From a checkpoint of a small transformer trained on Wikipedia.
Size: 11 layers, width 96, 3 heads of 32, MLP 384 tanh GELU, vocabulary 5142, 2.23M parameters.
Architecture: untied embeddings, attention and MLP in parallel.
Training: a variant of Adam for these matrices, 106M tokens.
Each number is 128 + 24 x the weight over its row's rms, rounded and kept within 0 to 255. Layers, rows and columns count from 0. Numbers have three digits each. The size before them is the row's rms in percent of the matrix's.

# up: layer 4 MLP up, 384x96, rms 0.06, rows 292-317, columns 48-95
# down: layer 4 MLP down (transposed), 384x96, rms 0.0413, rows 292-317, columns 48-95
up292 017:108107162125101138105155108142112120167130131112117141116109153119140130115097083133103094081157123137119091147089078138081147121130125132169104
down292 017:158110065133145151128139135093122114086128153118122128133149122128166122095158137137138163156123135145158137115166151101167159124121148109096129
up293 020:094118095086136126110091155107126112110125132129125121089103115094133095130117120132143123101119150136095148097137108095158064122105127102096144
down293 018:153172159159109114166123093163128118120105108136107114158135144153120126154138060123091136150125121124147112191139107152107129156165123153125142
up294 027:148133160131118115113086063089134127105138125130172114148112111131065133149117101089145124130141107114132091123094093129073134172107129169155132
down294 028:110118106131149159116173170124106104133135097092061116095143155098124116103129128158122107091105129117095153134144153107143133088136104056101113
up295 298:134062130108112148137098121122179170163111140135114119119160112120127121115125107143119109141108159127148127120083157092131136095150154115132148
down295 283:128156149074095112110146090102139152132078119111168161111137123117152141152131133149195120137146131184148164110131153129093133132156084090139132
up296 024:134125124143106177120124171148145154153142140150096159136130134121109128162096149117140147124136133178129168124136153116151074119122135089105136
down296 023:147147125145164071123117091126132115118102156152139118125126135145156133092139110155103088180106133107142098139132101132132154128152104170160150
up297 016:107122125115094141130117105113105136084129108122160133124109128136075121093125050093116134140109104121122110120115096125095090131098115144130128
down297 014:152150124142144120091136129143122119161140106136051123077145123090143138123126125120154139098155140108142119128120134131146112134202107132114122
up298 021:110137121136147142130155189171114148131164143133127161126138152143154142153142173125117134138120151166147173147168159135168142112146134130126146
down298 018:134132116123094069126073080125151115131096133134129102109109092133130101116116110115125146127127124109120077127098118136109088155131138128120120
up299 014:149147132145174140154175113150136148106124126129164153146138148153150153133175172137146141161105151097142144149153182185105113121157125174136159
down299 013:141115180128094158106096136145119114158132117151124146131122105093065165159104106107140120132162102129119119093113121085135115145113141094139112
up300 014:142139154109132122130150117121160136153106110115149119153126130146156120160124092147127128122154132125102085130083117146085109156144119148153109
down300 015:163121129138165179134144133121089113118131162137099152143154150086092147112126138132136117142121140120107154135178152104135137090092133087119133
up301 323:127090169094108171096112136126155146126104145132106125130146144135125108126121131133101133145123174126131143152089122105113148077150168074121153
down301 314:108143137122130119140131095129143126149107111126089153116127116122120155133114171161126158098119122108157154087124142131113147136093101122116162
up302 022:117127109127137150128115190135150150147162145141142127109120146119168116173143192144145143148132174167123154117170161115176139120144149116122148
down302 017:136157166146132072167117076163121108110095121170140130171134122177107117108123110127107121153128139132127118178127130163094097176123120176133144
up303 017:104131109115116106148185120132133145103101108103169120125126139143149127123141052126108132128125092102127109126126155134078097140142111148102147
down303 017:152125137145139161123081099103124133125141161153083128132151109082078152173099124114178124121137153140091133133121103115146129116129149087142126
up304 017:117111123110117144113110170122132098129126143122101121101135094116143126143124145144138113149102168152111129095145125117186129116143132118088126
down304 019:091145147127115096147090108161125122136104116137173128153102165141162098108119118130106138125128115136142128157136130140085125120131133180159138
up305 020:123117109154110156122080129108145152124149144149153125110104121121113114159125127116150146130150116147094136111116150085124085144113155137135191
down305 021:140156165136186119148163121170129103095120103138097114145144155132138140111122104151108095146101132122146124163138101146125164119174082129126107
up306 013:142113110153153127124151108117140143128129115128135126119104136136103150150160168099153104132103123119108150122148155145082098142123133152144174
down306 015:131149174150136163162118099154113101110128116159138129125161129084105149111114097147118124148134120138129139131123117128145129123164104072109111
up307 021:117122142140116121145210126181128128128106098125129165135134145173150169114149095136112121121126110128143125143111124181078120120161104152141114
down307 022:145130093141144146119088143068124168131156189134143135130137104090138114150105147120149155138167166133110100093121144103178131141108157098140145
up308 205:151158115117096123142122097139109153144145131142144153146150070124154106155149159113116120126095128136063118158143142127134074155136110100107098
down308 220:117103131142163139121135146151125106101144151119124090124061165121124132105111112115135166153132142127180147089135120130135171123150145162125161
up309 025:114130098101122128117057105086130132098152124137163093113103104114099081145132092111140137141136139105098123108117111097147109148105161153134158
down309 024:123132183158152121132188138150143113124112092117094130146159163141101161121119120127136109114107106141133140169145119139096134128178084121100110
up310 024:167133148142135142140138156139157144160144156138107127145145140142158129173134151157143144151133163148144153126161139156175180136176155111130108
down310 020:115134139129141124138129134120111133150131140133200139147124141130124141104133190139138109144137140130118123153126147125107113137056137156171169
up311 017:115118162136133142132186170149124139135156102134148174139130153132122179181138129100126098119132144162139157139136118142126110115116123147157128
down311 020:159137090167155134134103124152139146139143200143124121112157133144169125092144154159143161156148152153154107163117149148161142170172130103155158
up312 232:127106131122106142095069125089101172121108114099161129150168132119157115115078114116123144103122130121110112086138122119124109151131133150144111
down312 258:149147130117188076162164141145103102141130130152081140111082111123130148163146124131141134144110104092121142155123130143120150093107129102146177
up313 017:096108095137119130115106116122120158122134125141111096094096133119111124145109160100135147108107110134124178107153177104110107136118147080102166
down313 020:153165168137136093178151112123165110117106114162150134181136128139099127132143123154122099158124142118102105160105085160124112148113117141132121
up314 021:149131152108140129109118200153153103168153117137087141137128134114127105154156120136143116105168123144107118133109106128151174128143137128160096
down314 021:107091102140121131110130115095095159094107165115182133095142127135150141087103150137112107150097151165134147143166161122125132122108113113122151
up315 020:118098117132107165119126148114134160152130150131092126091106132099107113129117093107125145113121140163094171092135160070154089128110147061098130
down315 023:145136163139155095139124096157137090107101140146174129154137127152140144107135125163117082173130120140143089204131074158112126140129096177165155
up316 020:112127122128106112132141163129133138124109090116099144145136120126099129143117107095127118116129088149152132137136148114093107107120072101089101
down316 022:132138081124122093102076106095114153135121194164125113108120106145113126115120150133140110147135173118093113094109135144146113140109169118156142
up317 014:146130161147104122132123135144113119147135127144122115139145120147157155105141205158126156147122136149156115139124133127118172145131127090128091
down317 013:114117102077118126137133135127133124125097119116146149144090114132122123116145145145111107075120115104116121110119125146107098111113151203144127